Weights of a small GPT-style language model, trained from scratch on English Wikipedia: 5.82M parameters, no biases in attention or MLP.
Each number is 200 + 30 x the weight over its row's rms, rounded and kept within 0 to 999. Layers, rows and columns count from 0. The size before them is the row's rms in percent of the matrix's.

# k: layer 7 attention key, 224x224, rms 0.059, rows 134-161, columns 56-111
# q: layer 7 attention query, 224x224, rms 0.0603, rows 135-162, columns 56-111
# v: layer 7 attention value, 224x224, rms 0.0777, rows 128-159, columns 56-111
# o: layer 7 attention output (transposed), 224x224, rms 0.0752, rows 128-159, columns 56-111
k134,100,187,176,172,196,198,169,205,174,225,218,183,165,205,224,214,185,203,165,183,219,281,227,220,236,241,150,205,183,209,209,178,190,219,153,221,190,217,197,205,210,195,203,188,179,166,211,258,208,207,175,154,198,193,121,195,174
q135,128,238,257,239,228,145,189,201,188,170,155,216,172,156,222,233,210,245,230,248,216,170,177,180,225,209,216,246,216,223,235,169,184,223,243,263,176,248,214,233,212,229,210,175,236,179,172,206,192,164,234,159,184,223,198,242,231
k135,086,187,229,192,228,248,249,212,200,204,257,189,158,175,249,207,142,165,152,221,218,185,173,217,238,259,165,216,140,161,219,188,189,174,245,181,238,185,188,171,248,188,144,185,249,177,150,185,189,192,195,182,193,204,159,205,155
q136,094,147,149,181,226,203,203,202,252,167,203,162,187,168,190,186,217,148,173,205,207,220,197,197,210,168,206,194,175,147,134,213,251,215,187,137,209,160,193,198,225,225,193,210,193,195,226,182,176,185,186,278,196,179,270,198,188
k136,101,193,183,212,194,210,130,184,204,176,183,243,248,194,210,195,252,216,257,197,183,212,141,187,158,159,225,179,234,270,224,206,208,221,230,184,139,276,175,258,192,169,227,217,211,229,195,194,190,174,264,203,230,215,206,232,256
q137,087,205,235,209,157,145,214,203,184,188,217,202,196,167,119,216,210,208,170,221,247,180,252,151,197,137,243,168,174,253,157,232,246,199,197,265,201,250,270,201,237,142,203,230,196,240,186,199,187,253,218,217,246,175,220,214,277
k137,103,221,150,222,183,173,160,197,175,201,200,205,153,181,199,176,200,176,234,200,230,253,196,138,180,197,203,216,228,250,251,185,236,215,197,213,162,217,183,227,223,182,222,197,206,176,198,240,203,185,211,263,178,191,192,218,201
q138,079,221,213,196,180,183,158,201,158,189,189,182,218,156,213,191,227,195,202,204,240,213,196,213,198,203,174,174,190,172,188,182,253,190,171,167,145,175,210,226,231,242,191,210,152,197,150,212,218,176,199,251,209,203,248,225,225
k138,115,192,163,218,204,174,156,226,213,192,114,230,199,191,173,228,196,211,249,166,214,180,192,165,151,172,245,224,198,252,190,195,252,251,237,239,130,204,203,225,182,175,229,157,228,191,186,219,180,186,241,192,224,203,196,254,268
q139,100,205,231,171,153,183,184,184,218,207,184,200,215,218,230,197,250,176,182,200,136,176,185,167,193,171,187,213,206,200,154,185,224,205,182,186,216,241,210,254,175,198,168,219,173,194,214,155,171,172,195,216,269,175,194,180,216
k139,099,163,184,176,159,179,126,135,209,200,207,216,218,218,200,188,204,196,249,182,246,193,172,188,259,186,219,188,204,203,181,239,151,201,137,182,253,241,289,180,195,243,205,163,205,231,179,198,192,199,180,195,218,184,238,240,191
q140,101,236,242,230,190,185,179,248,141,218,203,213,219,175,203,234,205,167,191,191,181,264,157,164,184,190,206,219,246,184,168,179,213,190,181,130,199,170,210,272,167,255,137,211,195,202,176,206,171,197,166,191,217,180,199,202,281
k140,098,164,211,166,221,238,181,186,189,220,173,196,241,167,228,144,203,183,194,181,248,178,151,209,171,236,181,214,229,231,154,200,187,152,201,166,219,213,247,176,223,203,182,220,193,223,186,145,171,178,196,219,185,176,215,200,173
q141,089,165,162,169,163,229,198,222,272,217,206,210,158,272,248,198,227,204,239,179,164,193,162,209,242,190,195,176,204,219,208,188,175,197,179,183,191,189,191,244,221,241,197,165,213,185,251,160,186,192,227,186,193,213,143,214,177
k141,111,178,216,150,249,184,241,212,205,243,271,158,179,178,228,143,209,198,134,178,178,216,199,206,262,211,139,234,200,133,215,192,172,215,182,182,266,192,217,242,210,212,206,232,223,205,191,223,221,198,156,198,216,221,187,171,163
q142,087,209,196,220,215,229,204,200,221,225,227,163,181,167,234,150,168,159,165,193,227,221,256,223,156,197,195,216,177,144,264,216,203,194,182,203,149,167,191,187,271,144,186,196,164,183,247,233,251,194,166,233,173,213,197,191,189
k142,098,189,172,227,194,116,201,178,206,181,168,242,184,242,151,235,211,221,209,223,213,202,224,194,156,176,213,204,161,222,270,221,245,258,201,251,148,191,206,206,174,190,246,155,172,191,205,254,211,213,209,179,191,231,235,243,225
q143,111,202,204,147,198,224,213,236,260,211,166,188,194,183,207,194,200,177,240,216,198,188,157,184,235,150,166,183,152,206,170,204,246,242,177,167,192,214,140,230,248,252,172,172,235,196,199,182,236,152,205,246,206,189,247,223,194
k143,110,247,170,170,219,196,160,232,254,171,177,222,207,215,186,202,207,242,310,227,185,205,174,210,202,187,188,203,212,224,173,170,220,246,189,253,165,228,229,242,163,242,249,175,248,217,167,228,205,117,286,228,187,240,186,247,236
q144,083,229,183,205,216,210,219,180,214,200,206,176,163,185,216,183,209,259,194,181,181,223,230,227,171,227,192,262,169,161,202,199,222,235,229,216,225,205,253,212,147,198,196,167,186,187,170,204,214,172,228,212,234,215,120,161,201
k144,083,220,234,223,198,211,203,218,180,228,215,193,189,201,228,190,241,184,223,221,191,222,194,211,189,194,144,210,229,209,207,152,189,205,217,179,211,186,268,230,147,218,232,175,233,205,145,216,198,170,246,216,180,198,190,240,159
q145,082,195,169,168,195,214,179,157,198,180,206,158,189,184,242,157,228,214,171,155,211,198,242,255,196,227,180,257,176,222,193,176,200,188,182,168,296,232,214,181,149,208,135,161,174,224,173,194,212,180,204,188,203,168,213,167,194
k145,074,228,215,220,204,240,204,231,208,234,199,185,166,209,223,202,237,255,225,205,234,109,205,140,192,206,158,156,196,256,216,191,205,205,207,180,190,207,188,247,250,196,237,180,174,185,165,241,231,161,175,196,195,190,193,240,212
q146,111,193,168,164,167,201,210,221,222,232,217,183,198,226,247,189,202,192,164,131,185,191,263,237,198,232,188,193,161,189,201,180,137,167,170,163,256,165,205,172,201,181,138,221,173,195,204,211,230,242,166,211,210,189,182,141,176
k146,079,195,164,205,221,260,162,203,186,166,211,219,156,180,132,196,214,208,207,200,189,165,194,198,140,177,245,236,235,231,172,283,194,174,238,234,208,218,150,181,226,173,194,162,232,185,209,196,204,236,226,208,221,209,263,228,291
q147,098,242,202,225,235,138,167,239,197,173,170,240,157,173,162,225,198,216,252,237,245,165,165,141,195,203,248,230,206,198,199,206,195,207,206,238,151,259,186,238,165,168,257,229,183,193,194,185,197,223,224,192,208,231,222,223,285
k147,091,181,277,200,212,165,194,211,217,237,168,176,250,202,272,173,170,177,217,196,238,219,211,212,212,191,199,174,200,179,212,176,179,223,144,150,201,137,218,228,236,219,150,174,206,190,216,223,171,163,210,168,236,179,190,214,122
q148,101,230,260,216,211,204,176,233,162,181,207,184,154,240,201,218,178,221,207,232,193,196,179,150,217,257,261,252,231,215,212,153,247,223,215,232,203,243,181,209,151,182,227,147,193,206,241,208,179,205,209,147,235,269,194,173,248
k148,099,184,219,196,221,227,189,200,172,204,244,147,203,222,240,204,205,204,222,168,233,189,214,233,262,249,169,178,161,148,201,167,201,249,176,193,191,185,232,255,179,218,211,207,204,202,192,233,213,188,180,130,173,211,177,202,163
q149,136,219,254,234,231,181,190,221,182,201,180,240,155,156,208,219,203,223,260,251,183,180,187,160,238,202,238,216,226,243,208,166,214,232,246,231,181,246,186,235,169,212,276,175,235,184,209,219,217,184,222,156,188,282,183,219,237
k149,124,218,219,215,198,190,215,229,134,221,207,175,184,209,237,258,192,213,173,191,165,186,202,214,271,253,188,187,162,185,221,158,186,168,181,238,183,159,242,212,200,225,183,192,201,180,167,193,188,200,182,128,197,216,189,189,178
q150,098,211,230,248,195,200,206,257,237,149,183,192,203,227,288,199,199,248,229,236,190,150,144,219,201,190,233,240,199,214,219,172,178,221,172,200,192,236,185,263,199,214,206,177,232,157,244,239,161,143,217,188,183,217,202,210,215
k150,107,189,220,188,197,238,207,192,163,249,250,164,216,196,232,228,159,221,162,251,176,200,178,232,283,234,153,201,144,149,190,211,221,199,152,211,242,179,212,181,236,219,208,191,218,201,188,170,193,193,157,185,167,207,201,142,159
q151,141,186,167,196,142,215,212,175,201,225,230,154,207,233,176,205,204,184,161,183,198,231,214,214,173,192,173,219,177,144,175,212,191,187,173,163,253,178,186,121,172,185,189,211,160,229,239,171,215,234,164,246,237,165,222,173,160
k151,161,178,196,201,166,239,193,132,228,212,187,184,221,211,158,173,216,186,172,181,168,226,195,199,200,159,180,195,229,203,183,190,197,157,152,180,261,203,195,175,217,225,183,234,202,208,256,163,211,225,157,274,214,162,250,196,223
q152,091,207,211,188,259,193,232,229,246,200,194,244,178,206,199,197,169,270,226,194,172,213,250,192,217,152,192,193,205,195,187,219,234,243,196,201,199,183,219,189,228,205,197,199,219,194,243,187,231,182,233,205,198,166,183,223,189
k152,132,227,201,212,209,177,170,239,210,173,160,223,170,237,218,218,226,214,252,202,205,216,220,163,193,190,206,192,187,242,198,158,218,228,248,235,137,226,210,213,150,189,265,163,218,192,177,198,194,202,251,192,198,198,159,222,205
q153,103,190,210,226,150,219,190,216,184,206,221,214,169,222,222,208,142,187,177,168,238,189,175,181,172,264,193,207,168,190,258,218,144,198,236,232,232,227,146,201,248,179,190,246,194,220,222,205,176,200,202,210,259,163,161,164,228
k153,111,129,228,187,196,175,205,197,166,209,213,156,219,233,151,205,172,206,180,154,197,163,237,231,237,192,203,237,179,154,221,194,150,236,169,178,178,173,197,206,191,154,208,264,211,226,196,216,171,246,141,205,165,214,238,190,160
q154,089,264,146,165,231,216,155,190,208,225,182,176,188,158,185,223,186,197,241,176,238,192,195,170,193,206,196,212,231,227,171,221,180,213,176,239,225,212,236,206,198,180,266,159,171,211,192,195,239,204,155,169,264,265,226,168,188
k154,099,208,256,278,208,182,162,216,245,206,192,236,182,194,214,161,220,228,189,192,227,111,188,187,223,182,157,210,231,177,188,236,195,187,213,195,168,200,198,218,181,161,230,234,249,156,199,232,203,193,187,173,197,172,176,177,189
q155,094,196,195,173,204,204,225,147,179,191,220,222,210,189,198,188,147,192,165,198,219,171,150,205,166,165,204,144,172,228,231,183,189,190,220,212,217,233,164,201,305,143,194,193,179,188,241,192,232,211,153,234,224,162,187,148,187
k155,098,229,163,156,144,116,211,202,186,141,188,197,196,237,145,205,183,242,250,228,216,181,206,205,202,156,275,242,274,218,218,183,186,196,203,205,140,223,195,232,183,199,223,218,167,277,148,210,181,137,249,194,155,233,221,251,201
q156,093,215,202,253,232,144,226,193,273,175,202,206,181,183,225,200,200,188,194,229,225,185,201,190,207,86,210,183,228,249,187,216,207,237,183,194,229,212,232,234,237,225,182,221,205,147,163,160,188,173,244,242,197,214,200,226,233
k156,090,207,189,226,229,163,186,218,199,190,191,147,198,189,228,219,145,145,272,183,173,237,141,236,198,184,152,198,162,224,209,197,266,211,220,215,223,235,199,209,221,235,188,242,239,191,212,175,239,243,234,194,255,240,210,190,176
q157,120,172,179,173,195,224,164,193,246,189,224,189,223,198,201,218,164,252,233,212,171,189,213,189,202,148,207,218,205,217,145,220,221,212,167,203,251,210,193,153,194,177,180,203,241,215,253,200,164,177,188,242,221,231,231,206,207
k157,110,193,235,178,264,231,135,206,213,133,220,232,210,210,224,182,196,248,233,228,183,211,221,227,211,190,228,137,183,157,210,206,206,228,230,206,220,234,209,205,192,219,255,225,221,212,230,255,274,180,226,126,188,206,177,197,175
q158,082,241,177,172,264,175,157,192,152,177,209,222,259,201,176,228,237,226,212,191,224,208,199,193,179,183,162,197,200,221,177,170,203,193,171,175,222,200,206,189,167,205,249,124,175,170,222,211,235,205,166,187,210,223,261,217,190
k158,095,220,181,194,200,227,147,207,236,182,138,207,181,209,208,183,214,226,253,218,183,194,179,164,183,193,191,191,231,264,218,201,204,209,255,237,184,184,200,188,173,238,260,127,217,195,204,206,245,173,236,213,183,134,157,209,208
q159,092,200,231,167,216,139,175,233,214,143,196,150,270,230,191,188,206,206,201,216,220,255,172,188,208,205,199,192,205,207,173,164,252,149,171,112,167,227,169,229,231,231,174,193,177,212,184,236,211,187,196,224,168,247,226,224,183
k159,102,171,154,232,181,185,178,184,161,185,187,261,179,183,177,184,222,197,249,143,228,179,155,171,182,182,227,215,242,225,185,244,258,273,206,186,193,247,182,211,169,183,182,164,181,189,190,188,219,168,248,202,160,207,204,220,232
v128,092,185,193,172,150,185,222,188,178,258,189,187,149,207,200,226,153,203,143,168,237,179,164,195,222,172,225,215,246,224,237,218,219,203,211,228,219,223,229,198,182,204,199,223,222,187,173,223,253,171,194,200,219,190,178,210,170
o128,083,198,192,183,180,192,161,228,138,257,239,172,179,230,150,204,158,186,160,175,202,249,255,221,194,219,177,167,243,135,191,281,258,190,235,141,153,128,192,184,194,251,166,251,192,166,190,179,234,215,202,239,192,204,203,229,187
v129,092,187,152,191,214,232,137,155,209,245,271,130,201,180,235,228,233,174,203,241,198,255,215,177,199,198,177,219,187,231,219,195,203,205,220,269,255,208,221,185,187,163,252,214,214,238,132,180,171,172,214,177,226,225,190,229,188
o129,083,245,226,198,145,201,179,175,175,187,175,162,240,244,215,195,192,137,180,160,238,204,130,148,212,207,197,251,197,154,167,180,186,239,151,166,214,195,172,237,174,218,126,268,203,198,220,237,156,105,131,214,239,192,225,191,183
v130,091,163,210,205,177,224,234,184,224,236,185,245,208,199,131,208,180,250,228,221,272,233,237,178,166,214,205,172,257,216,211,233,194,199,170,161,166,237,192,230,208,209,175,138,212,165,237,221,213,178,204,212,227,192,183,213,238
o130,086,208,189,228,223,167,212,203,213,178,199,218,185,172,280,212,216,192,140,203,233,165,193,267,197,205,177,225,142,232,240,164,216,194,221,197,233,223,249,197,226,189,193,192,226,200,198,150,194,228,174,179,139,216,172,216,193
v131,096,207,183,195,176,267,216,208,184,214,182,193,174,163,197,217,200,243,169,168,213,168,199,211,162,223,231,212,201,224,180,269,209,270,155,190,188,179,201,238,176,150,182,195,189,214,231,220,147,233,246,165,202,177,206,214,177
o131,091,212,220,231,233,159,175,202,204,163,212,240,190,170,159,160,272,186,168,219,248,229,183,244,208,185,198,188,178,202,169,225,208,178,252,219,191,169,202,195,190,213,180,172,177,243,191,119,181,188,205,220,152,165,218,232,199
v132,104,193,247,188,146,195,235,223,192,174,191,188,163,178,167,168,158,233,170,196,261,196,152,202,173,219,227,170,233,259,233,191,192,221,203,189,184,249,218,222,178,232,264,175,239,231,193,157,220,177,230,230,174,189,184,255,160
o132,090,213,221,183,215,183,209,249,229,238,248,269,182,204,224,187,222,178,123,189,182,240,199,235,211,250,191,178,202,215,185,228,231,208,219,152,185,171,237,262,243,214,164,283,217,213,189,153,221,221,189,174,171,173,181,213,209
v133,090,153,251,214,186,246,256,235,179,147,157,220,221,172,193,175,191,253,219,177,257,187,204,181,168,208,195,200,223,235,209,147,224,180,211,180,176,259,217,203,198,214,212,172,201,178,214,215,211,170,254,199,214,204,181,257,173
o133,076,196,212,182,224,145,219,208,226,207,224,252,197,200,204,207,176,208,125,233,188,226,193,230,202,203,212,210,184,248,182,224,188,206,183,232,208,208,220,233,275,232,185,230,192,226,190,167,223,232,203,154,198,257,177,233,199
v134,087,191,180,253,197,189,159,202,204,184,215,188,185,212,279,194,179,176,134,204,179,187,169,167,202,242,226,195,161,234,219,207,252,144,240,198,183,188,179,177,190,170,250,246,201,221,148,199,224,186,248,184,178,198,237,243,189
o134,081,213,246,143,198,159,175,198,158,247,144,181,211,206,167,203,197,172,204,194,212,250,245,208,192,236,160,246,292,183,162,191,209,229,168,119,193,156,195,240,189,239,202,236,141,217,224,216,207,198,166,222,225,209,184,173,186
v135,086,186,160,177,181,256,188,200,210,202,265,256,250,210,201,220,184,190,250,200,154,287,261,251,189,220,231,165,241,211,201,217,222,270,240,249,221,235,207,261,191,189,173,163,202,227,198,214,246,181,198,228,216,173,186,196,219
o135,074,211,142,250,192,145,196,174,252,186,188,159,242,257,285,161,181,162,170,201,213,236,147,226,235,194,180,233,196,193,212,185,178,197,139,180,222,190,199,172,192,213,167,207,214,167,160,228,160,150,204,197,190,209,208,201,166
v136,096,202,180,217,197,222,223,209,209,257,210,197,149,176,189,200,155,191,164,126,249,184,138,208,206,160,185,213,233,209,219,203,249,239,235,215,162,191,205,254,249,207,247,245,231,166,231,161,187,213,211,236,170,157,200,238,151
o136,089,207,249,187,208,170,180,221,185,197,259,246,172,216,212,194,175,234,105,207,233,277,177,224,207,229,179,137,193,158,222,220,225,156,221,166,202,234,210,213,218,202,154,241,204,183,187,170,204,189,176,158,277,245,206,205,218
v137,093,213,227,165,179,217,198,202,222,228,169,231,222,180,184,209,201,215,193,215,170,205,224,227,209,196,235,161,177,168,217,208,147,224,202,206,166,253,198,225,176,194,187,182,188,209,242,212,187,186,213,231,205,171,194,188,198
o137,087,183,186,200,312,168,269,194,262,191,199,216,169,162,247,191,209,204,179,214,203,191,190,247,221,189,198,167,218,228,215,180,187,166,240,183,195,165,237,173,224,191,166,163,193,178,200,171,233,189,203,206,150,197,201,175,174
v138,092,185,214,247,187,190,181,165,195,159,231,189,183,218,237,224,214,202,133,227,181,223,172,159,205,207,254,173,176,235,242,195,208,202,251,173,199,195,218,178,234,166,262,223,183,218,141,220,257,205,168,184,215,182,185,171,190
o138,086,196,220,130,114,192,206,201,174,218,163,179,213,202,217,221,136,224,197,234,203,217,236,226,156,190,156,211,251,133,182,193,247,244,158,89,159,196,190,221,206,275,201,234,158,171,232,192,175,220,196,221,217,177,159,204,189
v139,098,208,232,192,162,257,260,191,170,213,195,192,167,185,159,186,165,262,238,160,273,168,141,181,215,226,178,221,230,237,196,204,232,237,206,191,211,221,199,199,215,159,210,197,221,177,181,242,201,186,193,212,185,181,231,218,136
o139,085,192,174,165,195,180,174,237,164,226,233,206,175,238,178,185,179,178,181,226,187,244,256,187,230,208,225,195,169,201,207,217,221,190,176,203,182,208,186,243,208,184,201,248,239,202,145,172,205,245,233,195,220,183,207,209,193
v140,098,166,183,212,213,198,170,220,255,307,228,177,180,156,198,205,205,155,187,178,239,234,176,208,208,192,191,228,216,168,175,196,128,188,178,188,209,228,193,231,198,198,211,203,217,133,202,192,159,222,243,230,256,161,196,179,217
o140,088,236,248,256,217,209,201,177,165,161,160,211,191,188,245,201,239,166,168,192,239,253,126,189,196,236,191,179,225,170,205,144,176,181,203,203,203,228,199,212,181,186,150,232,210,168,153,251,191,134,128,173,235,206,211,178,198
v141,101,224,169,228,209,221,206,217,212,130,201,206,234,201,211,234,180,230,228,243,215,187,230,240,170,200,185,212,189,252,231,160,284,206,212,224,209,227,176,216,193,164,199,195,182,229,134,149,173,156,271,185,229,205,230,222,188
o141,089,189,198,164,184,122,185,150,227,142,188,188,197,222,196,198,207,213,178,236,227,220,170,200,164,190,211,254,182,176,188,183,183,260,131,196,221,212,239,254,218,247,162,259,166,222,211,212,182,191,147,211,199,214,223,207,183
v142,090,170,165,170,227,180,157,220,206,201,243,217,213,234,216,224,155,163,200,217,138,215,152,156,228,199,230,164,175,190,200,198,198,222,214,193,208,198,194,189,195,202,191,211,184,203,194,226,275,187,114,202,225,205,211,208,186
o142,083,197,126,88,198,165,174,230,198,255,205,164,233,215,204,222,141,211,231,220,161,180,254,185,199,208,158,196,255,185,233,198,247,211,167,185,178,195,187,177,158,231,245,157,174,184,198,156,174,283,227,205,222,226,187,215,161
v143,092,210,172,212,257,126,189,208,223,225,204,163,179,191,232,193,225,175,254,213,173,156,162,153,208,185,150,216,213,213,167,189,176,194,161,183,153,156,175,197,181,190,170,251,215,151,259,171,201,170,228,216,204,179,221,197,191
o143,090,206,217,200,205,227,223,180,162,212,215,198,170,164,176,222,192,184,231,168,183,158,209,152,164,200,195,184,224,182,239,152,198,203,242,224,217,205,227,171,210,167,234,168,156,161,236,215,200,232,173,190,216,208,204,134,167
v144,087,221,223,195,210,207,213,199,181,190,198,136,222,195,191,153,252,224,170,215,218,158,165,203,229,211,216,215,183,198,178,203,184,229,152,199,234,183,214,199,223,173,142,229,200,237,190,228,170,243,177,161,187,237,256,219,182
o144,079,182,189,232,204,207,212,230,183,191,216,189,185,181,139,160,234,196,225,211,212,224,228,181,229,210,218,146,186,217,185,205,216,160,220,211,127,218,167,212,188,195,243,163,203,237,208,208,226,186,245,196,171,149,220,185,237
v145,084,213,199,198,208,197,170,158,224,253,235,199,208,183,194,192,238,149,223,179,175,203,236,248,236,198,158,190,190,152,160,174,188,224,233,190,194,170,189,254,234,156,210,215,147,137,241,247,136,242,208,228,266,225,201,184,174
o145,077,204,205,237,234,219,219,168,174,121,188,202,196,159,243,200,215,219,232,216,225,159,148,176,254,177,154,192,173,184,223,163,190,182,190,261,218,255,154,130,202,136,204,129,213,169,180,200,168,156,195,218,231,247,255,205,218
v146,100,206,270,230,227,177,180,185,210,170,165,148,198,209,156,156,233,207,176,179,184,194,182,187,197,175,216,221,204,227,223,146,222,190,247,214,188,204,199,216,144,255,277,160,177,221,247,197,207,225,214,194,199,178,218,236,208
o146,098,228,261,183,221,200,261,189,214,191,199,245,198,192,203,178,252,204,232,198,224,212,168,207,191,218,212,223,203,198,187,196,228,208,143,193,212,255,223,214,230,165,186,253,188,193,197,208,204,194,171,196,192,189,203,178,212
v147,093,185,162,202,220,205,145,204,195,242,212,139,185,184,237,172,231,211,219,186,181,194,182,187,183,190,176,235,260,243,172,166,171,216,174,241,205,175,171,189,157,199,208,206,217,156,207,196,176,155,271,182,187,159,182,263,158
o147,089,251,240,198,230,204,198,188,166,156,198,184,215,197,127,187,182,141,188,164,199,175,169,150,177,203,231,205,175,205,214,185,188,231,190,245,233,205,188,220,168,162,176,234,182,194,213,245,174,178,174,211,235,194,192,213,139
v148,091,185,240,224,195,183,172,253,202,141,159,141,189,211,191,195,169,198,135,165,200,154,167,201,196,206,212,220,138,171,195,135,233,204,203,194,203,195,181,164,229,200,199,239,186,231,146,188,155,183,196,221,207,186,269,185,225
o148,081,177,202,130,182,228,207,224,235,173,177,199,196,180,172,188,222,223,224,243,171,257,261,178,152,214,223,214,232,225,178,151,247,195,182,142,151,227,188,262,171,230,212,201,148,204,169,234,182,215,198,194,236,181,202,224,220
v149,092,154,242,247,210,163,177,146,225,196,155,200,159,258,179,174,185,198,137,224,185,206,152,139,195,176,224,194,165,182,168,216,154,134,198,214,212,215,174,137,141,256,256,208,212,201,163,223,249,237,179,171,209,185,170,207,204
o149,088,204,243,178,165,244,217,221,192,292,195,182,217,194,170,243,168,206,242,157,180,195,226,191,180,220,189,170,248,198,166,224,256,232,206,170,181,141,184,207,159,223,206,219,201,199,235,199,207,213,234,247,195,152,137,227,225
v150,087,240,266,211,202,174,163,163,177,186,179,128,205,216,228,166,228,164,186,176,106,145,177,229,227,142,158,200,215,193,200,161,205,179,148,218,222,159,218,159,203,176,191,226,205,226,173,236,191,231,171,207,205,204,212,198,246
o150,080,174,162,209,198,233,230,211,227,233,218,147,186,222,118,196,210,173,232,186,199,230,203,150,175,248,258,182,245,206,208,198,212,172,193,174,179,226,186,219,164,189,189,219,189,218,143,258,217,148,187,235,222,171,247,146,212
v151,091,185,233,184,187,177,188,193,203,195,149,305,205,217,227,226,142,205,226,208,184,175,171,202,202,179,188,225,170,114,225,210,172,222,203,179,190,270,163,187,209,238,174,199,201,205,177,179,186,213,157,250,218,199,157,171,231
o151,081,193,173,209,216,164,207,215,243,246,202,176,171,214,204,238,163,240,185,207,173,194,242,178,179,198,221,144,238,244,212,206,183,181,265,241,211,188,189,198,228,208,244,169,254,182,218,217,230,218,221,198,188,267,191,231,210
v152,084,227,217,223,151,220,231,196,199,171,238,192,145,200,194,189,154,158,231,176,240,144,120,190,212,178,166,207,176,232,209,229,219,223,197,174,218,197,197,208,214,212,222,208,225,179,188,161,198,173,178,182,174,194,202,190,160
o152,077,175,210,211,144,265,169,222,173,261,229,210,186,234,160,187,163,231,185,185,166,239,224,163,203,214,236,129,164,161,194,227,246,174,267,192,167,232,193,204,184,207,199,223,242,202,214,200,216,243,238,231,215,187,168,222,221
v153,092,236,250,185,152,210,159,251,192,183,172,201,187,233,201,184,201,237,146,212,266,236,211,161,168,204,225,230,167,247,246,209,214,229,132,243,194,228,225,176,171,196,205,156,202,231,187,214,200,183,178,159,200,179,229,160,250
o153,084,183,173,197,210,170,165,214,259,191,190,199,181,228,143,187,256,202,219,197,161,208,217,209,190,189,208,206,201,203,192,224,232,192,222,221,153,148,197,164,192,253,183,213,204,222,246,178,172,195,196,216,159,184,155,293,189
v154,085,173,263,260,191,136,196,171,190,253,214,200,221,214,232,234,207,218,194,174,257,161,195,167,183,135,201,217,207,173,195,203,198,196,154,214,166,231,168,175,211,230,205,175,234,170,219,185,202,170,235,216,210,206,122,161,236
o154,076,197,249,228,200,207,164,215,212,244,211,206,148,198,172,232,200,218,110,182,212,200,193,187,168,228,162,133,192,224,228,197,231,184,271,168,251,173,213,186,201,244,150,192,234,167,208,219,175,189,168,202,198,254,202,207,196
v155,086,213,223,236,201,158,181,178,222,177,192,239,182,215,240,218,232,211,183,224,181,194,244,188,214,225,196,194,121,198,221,141,202,197,200,155,165,222,176,225,235,214,164,227,175,136,241,192,212,160,240,188,183,170,181,168,219
o155,080,139,224,204,212,208,199,145,225,176,156,198,144,158,230,189,211,236,215,215,169,178,218,216,140,208,148,188,211,199,221,180,194,211,190,186,226,198,232,178,247,198,250,116,183,191,228,206,221,253,194,169,176,260,174,192,197
v156,089,220,196,183,227,157,198,257,174,200,186,217,233,167,253,161,231,167,243,190,140,210,249,225,223,199,207,202,169,136,180,194,202,165,202,202,173,198,179,211,227,198,175,270,173,175,210,185,191,230,218,243,203,213,262,143,268
o156,079,190,207,201,244,203,245,173,230,144,174,221,202,173,215,201,232,242,211,221,199,187,181,207,189,188,183,186,247,179,245,174,168,178,250,203,215,242,218,150,214,152,222,134,192,193,201,271,202,168,166,180,269,227,253,170,218
v157,100,213,179,216,267,207,181,204,195,130,184,208,219,250,208,242,199,226,175,254,159,173,191,217,177,211,192,162,205,181,229,173,247,202,213,233,257,88,198,147,196,191,174,222,238,207,99,194,201,120,180,197,208,226,205,193,178
o157,091,161,162,135,177,161,157,172,208,188,167,178,240,226,159,239,186,230,220,159,220,180,236,192,160,226,218,247,194,162,161,166,220,231,126,157,182,189,208,217,177,209,192,245,146,217,187,181,212,217,186,212,245,221,230,207,182
v158,098,210,208,153,158,270,231,189,208,240,242,192,183,206,210,236,213,188,242,202,183,225,195,210,235,179,132,233,199,203,191,227,176,222,146,204,214,155,208,235,168,163,181,199,201,168,186,193,176,147,216,154,173,235,200,235,197
o158,097,183,197,221,149,238,172,174,180,184,189,141,169,205,180,163,150,159,198,174,240,217,168,175,191,210,225,166,128,178,200,247,187,172,220,257,247,232,157,159,184,151,220,199,274,226,151,246,168,166,194,179,206,183,227,214,224
v159,078,211,212,182,215,207,187,180,190,262,250,90,170,186,187,205,248,162,109,191,193,225,204,184,232,250,226,213,215,199,257,220,248,221,203,193,200,158,191,167,207,108,213,208,200,229,163,216,175,206,218,178,214,225,239,173,187
o159,071,173,221,166,178,183,201,206,176,237,143,147,147,236,164,188,204,161,232,182,197,211,220,177,225,226,180,163,220,168,176,211,217,211,206,134,172,178,182,179,167,216,185,203,206,225,181,219,197,150,180,192,184,163,227,229,218
q160,050,214,191,175,221,146,211,205,167,152,167,204,173,183,188,230,160,201,217,250,249,197,185,192,212,205,177,224,179,200,186,210,221,195,202,282,199,269,152,185,240,222,226,187,227,146,163,159,185,214,212,212,184,220,208,230,200
k160,014,242,199,185,183,205,247,160,206,224,187,225,241,174,231,255,190,215,207,151,218,207,217,198,160,213,202,199,179,191,247,289,193,118,177,150,158,200,223,180,176,273,204,203,128,219,249,172,205,219,183,242,172,199,175,221,194
q161,014,202,185,196,168,187,145,191,218,238,167,186,225,222,182,222,188,191,217,235,222,181,195,190,141,207,202,225,192,209,156,204,235,169,223,214,189,251,243,251,200,237,183,197,217,223,195,155,205,155,202,242,190,165,178,219,187
k161,023,212,220,218,213,181,183,177,162,215,193,172,199,196,152,198,185,211,200,279,217,226,190,187,176,246,246,237,245,217,202,208,219,185,175,228,201,151,200,170,171,206,215,184,212,222,212,221,211,219,213,142,191,212,151,234,211
q162,032,209,194,207,210,148,190,211,192,175,188,204,186,178,205,223,194,178,234,232,248,200,152,190,200,192,194,227,165,239,174,184,210,196,208,256,206,258,162,191,224,227,206,188,254,198,177,169,178,203,231,228,171,201,170,238,194